config = dict(
    num_hidden_layers=15,
    hidden_size=192,
    num_attention_heads=6,
    num_key_value_heads=6,
    head_dim=32,
    intermediate_size=768,
    vocab_size=16384,
    hidden_act='gelu',
    norm='rmsnorm',
    norm_place='pre',
    norm_eps=1e-05,
    positions='learned+rope',
    rope_theta=100000.0,
    rope_fraction=1.0,
    qk_norm=True,
    attn_scale=0.245,
    bias='none',
    tie_word_embeddings=False,
    parallel_block=False,
    extras=['capped logits'],
    init='uniform',
    init_std_qkv=0.0418,
    init_std_o=0.0519,
    init_std_up=0.0599,
    init_std_down=0.0599,
    optimizer='muon_hyperball',
    learning_rate=0.00909,
    lr_mult_qkv=0.7,
    lr_mult_o=1.1,
    beta1=0.95,
    lr_head=0.00711,
    warmup_steps=0,
    schedule='wsd',
    decay_fraction=1.0,
    decay_shape='sqrt',
    final_lr_fraction=0.1,
    batch_tokens=[32768, 65536, 98304],
    max_seq_len=1024,
    doc_mask=True,
    train_tokens=457400000,
    max_steps=7711,
    dataset='wikipedia_en',
)
Each number is 50 + 15 x the weight over its row's rms, rounded and kept within 0 to 99. Layers, rows and columns count from 0. The size before them is the row's rms in percent of the matrix's.

# down: layer 11 MLP down (transposed), 768x192, rms 0.06, rows 142-150, columns 0-191
# up: layer 11 MLP up, 768x192, rms 0.0599, rows 143-150, columns 0-191
down142 094:24 50 45 52 53 46 50 52 55 32 43 51 78 51 68 62 43 45 70 50 62 56 41 72 53 28 56 74 32 52 54 84 42 55 37 74 37 63 49 52 41 73 54 50 61 53 59 36 57 33 42 52 70 42 54 39 73 51 50 46 44 44 61 62 31 64 56 45 50 68 54 21 58 54 67 39 48 47 66 44 59 65 65 22 30 26 35 56 54 45 43 55 53 73 34 34 29 58 74 71 57 59 11 65 52 47 62 42 71 48 33 61 61 45 28 22 72 99 66 37 29 36 36 82 63 53 72 49 46 65 66 73 68 50 59 64 28 26 46 50 55 60 49 15 49 66 50 30 74 11 48 32 49 35 10 22 48 67 30 28 47 41 52 40 45 38 53 27 65 33 67 48 39 43 67 57 42 61 75 49 42 48 46 48 40 52 62 43 60 51 35 50
up143 098:21 57 68 43 37 90 64 73 37 62 31 55 47 38 56 69 31 48 79 43 42 53 41 48 71 24 66 45 73 63 50 55 57 83 54 52 41 50 64 50 53 79 50 42 45 73 33 60 94 52 46 41 54 54 49 48 47 53 55 79 24 63 31 45 30 38 50 43 70 75 62 55 48 39 46 26 30 36 67 32 69 55 47 68 16 49 48 55 74 79 49 66 53 46 42 32 39 46 46 45 51 48 39 79 20 39 62 53 50 73 23 42 43 41 71 70 72 35 45 50 53 44 52 73 58 59 62 59 60 57 16 36 45 37 53 47 40 53 56 32 42 21 32 44 31 44 47 58 44 47 44 60 24 42 58 30 61 26 56 47 69 44 54 47 46 39 77 65 39 50 51 44 79 67 27 42 60 22 46 68 32 27 54 64 55 60 62 63 58 72 67 64
down143 092:64 44 47 56 46 46 52 38 57 50 77 34 44 37 59 53 73 40 31 39 33 37 53 50 69 60 48 75 22 41 16 40 67 56 65 45 55 45 75 38 42 32 57 41 27 39 47 29 51 51 24 38 47 67 77 51 54 71 26 59 50 39 58 35 56 41 32 47 38 43 52 67 79 41 28 42 40 62 47 68 20 56 21 37 27 56 51 39 61 62 54 66 20 63 43 20 53 63 32 52 38 33 42 44 46 74 55 30 74 29 17 37 48 33 47 39 13 57 44 56 31 68 61 33 38 46 51 69 60 46 61 42 57 52 46 53 59 45 36 14 32 46 47 60 66 29 50 44 40 50 82 56 62 79 61 57 45 70 67 54 53 64 48 72 16 60 61 26 25 59 41 99 48 58 37 54 65 43 48 48 41 73 41 31 44 36 43 43 51 36 44 55
up144 101:69 34 57 43 29 23 66 39 58 68 59 50 56 81 20 64 31 39 32 31 49 38 41 60 54 43 70 57 17 31 78 52 60 53 26 66 19 72 74 79 57 51 37 40 49 54 63 64 71 30 60 53 27 32 43 55 65 58 42 21 34 45 71 05 41 65 58 53 32 74 53 31 52 39 55 59 36 33 74 57 39 48 30 30 45 44 50 59 32 25 42 70 61 86 40 40 47 65 65 37 53 59 54 21 41 54 57 48 75 54 34 72 66 50 50 52 40 53 52 39 33 42 55 63 43 58 42 25 45 57 27 61 70 29 38 71 62 74 36 65 44 57 66 63 41 50 34 50 62 36 47 59 65 40 52 32 58 44 62 68 29 61 52 42 38 37 41 83 47 70 49 49 55 57 43 41 16 45 61 54 52 64 38 70 58 54 63 58 41 47 73 63
down144 102:65 46 31 33 75 61 49 54 34 72 47 55 48 58 26 62 37 38 74 45 55 48 70 22 43 63 54 76 69 44 31 29 38 34 43 42 34 58 50 71 49 26 27 45 51 59 84 62 38 47 38 68 44 47 36 51 47 62 34 25 45 45 61 44 52 50 42 20 63 71 49 61 55 70 26 54 76 21 52 11 50 57 43 54 67 36 58 75 78 50 58 58 51 16 52 57 20 36 54 62 40 25 75 42 51 50 42 61 34 43 45 34 35 64 56 55 33 13 47 37 63 34 38 66 52 49 66 47 40 78 39 46 60 49 33 53 46 45 59 57 84 47 82 69 30 36 50 64 52 36 62 53 44 44 34 63 56 59 63 57 55 49 40 76 32 26 40 38 51 48 48 65 57 20 71 52 62 53 71 59 27 39 30 67 33 42 40 83 47 39 39 68
up145 086:51 47 57 60 34 38 62 49 85 39 39 52 52 63 37 43 35 74 39 59 65 55 43 41 43 54 62 51 27 68 40 35 99 42 58 44 39 63 45 20 60 63 66 55 30 60 41 36 33 32 67 87 55 51 61 21 58 39 15 83 63 27 70 32 58 77 48 56 58 57 45 69 43 58 43 51 40 53 58 62 80 54 52 48 46 39 53 72 65 56 50 62 23 37 40 75 34 36 32 39 29 47 81 43 70 56 44 61 48 74 51 38 30 36 35 75 66 58 34 70 11 60 34 41 61 37 46 30 49 47 37 54 71 41 60 62 61 82 36 55 63 67 29 33 52 32 66 65 46 34 56 59 38 34 51 45 45 55 23 26 42 61 49 30 48 54 29 37 49 36 27 45 63 47 75 62 51 46 42 45 35 35 49 36 47 53 66 36 41 54 30 36
down145 098:40 48 43 68 87 66 56 77 33 34 33 33 42 49 49 35 73 53 72 35 70 73 75 54 41 50 60 40 76 13 46 41 20 65 41 60 45 32 42 60 46 27 48 40 82 55 50 61 66 45 45 00 37 41 45 54 41 38 45 20 30 68 51 67 61 31 50 49 48 44 47 25 52 48 47 45 49 62 49 39 43 66 74 54 60 63 51 48 34 60 62 31 73 67 70 43 31 65 61 52 50 50 29 32 33 25 51 38 23 46 38 69 43 52 61 42 25 56 55 51 46 70 66 46 32 66 64 62 63 65 63 59 24 63 40 47 49 48 47 47 38 26 73 53 42 62 56 50 46 47 40 53 66 40 44 68 63 66 70 55 68 37 40 38 77 43 57 55 82 43 94 42 46 72 47 44 33 66 86 53 51 69 39 53 52 45 41 30 36 57 71 50
up146 115:58 42 46 44 41 61 72 52 38 30 44 80 95 19 39 68 25 64 49 38 29 58 34 33 66 48 50 78 39 37 41 32 57 73 75 46 44 54 36 28 44 25 58 70 65 45 72 44 40 50 52 67 30 28 48 26 69 54 28 30 12 56 49 61 24 33 71 42 51 59 61 64 50 29 55 42 54 45 51 50 51 58 77 21 54 50 56 47 45 93 44 46 55 32 41 43 48 55 25 48 33 27 43 42 38 31 61 63 73 45 44 40 42 34 49 34 59 49 79 61 50 57 57 48 59 34 45 55 42 52 48 67 28 88 69 26 53 50 34 57 59 50 76 36 21 45 67 43 70 27 70 46 58 50 36 57 40 52 32 46 41 69 37 48 38 34 38 35 38 41 33 69 60 36 56 43 55 39 24 46 46 39 47 58 56 24 44 41 45 75 45 38
down146 095:43 32 88 60 50 57 71 36 33 60 59 86 56 47 39 41 37 40 56 40 40 43 29 56 61 72 73 75 57 40 73 24 59 34 47 57 67 44 58 60 52 24 41 76 52 42 67 47 65 35 48 49 57 78 25 63 36 50 35 50 49 51 27 97 43 48 39 46 28 46 54 61 59 56 63 39 26 43 65 51 53 48 70 44 18 26 68 61 54 66 48 44 44 41 40 29 40 63 30 56 54 53 33 56 60 44 81 45 55 43 31 48 37 22 35 41 38 47 60 77 42 48 58 20 47 51 47 75 46 84 52 43 33 67 44 24 59 48 46 63 64 58 54 21 38 41 44 31 63 51 63 49 60 20 47 55 09 54 23 54 46 34 44 76 44 48 66 33 39 55 58 71 48 22 49 59 47 40 87 34 45 24 60 53 57 36 41 51 60 55 38 56
up147 097:42 56 45 61 37 35 51 38 51 51 69 67 36 55 25 48 44 15 43 34 25 39 56 79 33 40 34 61 48 47 33 69 51 52 53 57 61 26 34 36 49 40 60 42 58 49 56 15 55 48 51 30 56 40 64 47 24 35 42 57 13 70 43 23 50 66 67 40 70 47 47 37 53 26 53 41 36 23 66 42 48 75 46 30 62 53 68 57 45 53 54 58 30 45 46 50 54 60 52 56 25 39 54 42 62 60 48 23 36 66 46 60 32 58 50 53 69 81 33 55 71 37 67 29 52 62 40 22 40 14 65 44 51 33 72 61 45 63 45 44 62 21 45 38 43 44 48 65 93 58 25 57 60 48 44 66 39 61 49 35 45 45 50 46 56 52 30 58 30 29 58 47 56 76 80 27 42 80 58 63 55 82 44 56 46 59 70 38 74 34 52 09
down147 097:35 38 61 69 31 59 65 32 45 54 43 58 73 36 45 45 44 70 19 42 52 42 51 72 71 19 72 54 53 69 28 50 65 34 45 68 60 50 54 38 38 58 53 40 35 32 61 84 80 49 47 61 27 43 71 18 58 47 63 26 50 39 64 61 28 39 44 57 63 23 27 72 37 52 64 45 47 70 52 52 81 36 24 44 68 36 56 27 27 23 53 67 38 52 37 48 27 39 43 55 35 47 55 52 53 43 53 51 38 36 55 42 77 55 27 43 40 44 45 47 57 79 59 60 66 45 52 69 54 66 55 61 33 68 70 23 20 42 48 35 59 57 56 77 61 51 58 18 64 39 56 53 66 62 71 33 52 39 73 30 36 69 83 66 78 49 52 58 56 57 31 66 59 35 69 37 66 48 44 38 65 56 60 41 47 43 58 68 75 60 27 63
up148 110:24 65 61 04 27 27 43 56 37 65 58 38 57 40 40 49 44 44 51 52 48 38 42 77 56 40 65 37 44 56 48 58 33 54 50 49 54 32 28 36 40 55 46 53 12 49 39 40 62 67 15 39 20 47 53 56 80 52 32 32 56 43 45 23 35 39 44 66 33 62 33 27 20 58 25 62 62 76 51 34 53 39 40 80 57 40 67 27 63 66 35 62 67 53 62 42 40 64 48 28 56 35 47 12 29 58 50 76 54 56 51 35 37 39 34 45 56 44 36 61 33 46 66 45 56 34 61 38 60 38 45 50 40 35 61 90 32 68 79 67 53 53 48 34 73 43 39 61 56 38 52 78 41 49 59 31 45 45 59 49 49 64 65 56 58 83 59 63 40 44 35 57 65 53 47 68 41 70 09 56 47 54 41 56 47 42 44 38 59 55 51 91
down148 106:58 66 57 70 61 25 62 24 71 62 66 49 39 39 53 44 45 91 72 21 41 76 55 55 77 52 57 37 16 59 43 70 65 44 52 66 46 50 28 48 55 66 59 37 41 70 52 62 60 43 48 41 79 55 87 49 50 36 33 27 37 60 59 58 60 65 81 26 63 40 38 58 50 28 35 46 31 53 37 59 62 54 40 42 48 59 65 55 50 47 47 27 75 33 61 40 35 58 65 39 66 60 57 60 33 33 54 13 49 41 78 79 49 53 76 36 65 39 36 66 72 37 45 40 42 54 52 57 63 30 59 32 43 41 62 45 60 36 30 54 55 67 85 50 59 52 52 45 63 83 28 61 59 28 55 32 39 28 58 59 61 65 55 67 68 69 52 35 51 48 46 39 38 59 76 46 35 48 51 16 61 63 40 66 23 41 60 61 71 55 65 42
up149 103:52 50 76 66 36 62 46 42 57 53 44 44 47 48 43 44 60 41 45 66 59 23 57 50 13 46 26 29 24 47 61 38 57 52 52 54 23 81 17 71 38 72 49 50 56 50 74 58 53 50 58 32 60 46 41 53 52 57 39 57 75 67 40 39 32 25 50 65 50 38 50 63 30 48 16 64 40 09 54 23 19 62 36 66 46 43 42 50 44 34 65 43 25 50 86 64 29 42 36 51 26 37 40 59 30 36 67 51 69 40 57 45 19 31 52 32 15 40 50 59 30 58 40 60 54 58 54 56 37 60 60 32 42 61 58 80 49 70 38 55 57 62 60 43 26 46 40 31 30 62 57 56 62 58 30 48 75 31 61 58 43 38 27 46 69 46 50 44 32 54 52 23 54 65 39 70 62 54 47 68 63 80 51 58 26 62 72 75 58 28 47 34
down149 091:60 32 55 57 64 69 50 63 42 24 57 59 55 29 50 60 37 48 75 35 69 49 21 31 70 64 41 72 68 41 38 48 56 61 38 65 40 30 52 44 48 26 23 33 05 67 59 39 37 48 28 55 45 54 47 30 27 40 49 42 59 53 52 52 43 37 40 48 30 69 85 41 60 57 64 52 33 64 43 62 49 53 48 32 50 41 40 24 70 44 39 54 47 43 62 43 59 66 66 49 75 53 37 49 59 54 23 07 48 29 65 44 60 63 49 44 55 43 50 35 55 16 44 68 42 49 51 43 37 55 34 42 63 51 68 39 05 56 53 44 52 49 65 72 67 59 44 48 59 46 46 81 30 15 44 74 59 56 67 55 43 24 65 82 23 53 61 41 37 57 60 58 37 63 38 57 28 43 42 43 54 32 61 54 45 49 22 17 33 25 49 22
up150 110:37 80 65 63 40 55 66 40 52 56 45 79 42 54 37 52 30 29 29 59 42 27 21 82 57 42 71 57 48 71 51 64 58 42 69 40 39 37 56 44 40 71 25 42 49 55 49 33 48 48 61 72 35 47 22 51 45 47 54 38 50 47 57 34 38 44 35 77 48 17 15 18 51 47 50 69 54 67 55 36 48 46 60 32 44 62 56 46 26 47 45 46 87 57 91 56 46 51 47 70 57 64 37 42 68 55 31 74 39 59 32 63 55 51 44 27 46 61 62 58 36 46 77 44 59 56 59 59 54 43 48 79 40 59 69 27 42 66 55 49 48 66 66 56 59 61 46 54 54 66 84 67 30 25 56 44 78 41 70 18 54 46 40 43 30 32 58 08 52 51 55 21 32 55 40 51 43 50 47 32 60 48 35 54 54 72 41 52 91 47 36 59
down150 101:57 45 47 45 70 46 48 28 55 50 60 74 50 51 62 78 57 67 58 61 29 54 51 61 42 42 21 42 62 80 71 40 62 62 60 42 31 50 49 66 51 71 72 18 41 39 54 45 40 44 44 39 51 76 33 35 48 56 51 43 51 49 18 70 27 40 79 42 49 43 58 30 53 70 74 37 75 43 61 42 60 36 59 32 40 43 56 39 58 70 68 64 56 67 66 53 40 64 42 78 60 65 45 63 49 14 38 42 12 41 73 60 33 34 65 35 56 50 65 44 40 69 58 55 55 47 23 45 67 62 38 55 49 36 52 53 65 34 34 56 58 30 39 76 57 52 85 27 28 64 71 66 31 40 72 52 62 64 36 49 44 22 53 62 62 63 60 60 60 32 67 30 71 55 52 49 13 44 82 57 48 45 87 27 68 50 37 53 46 48 70 48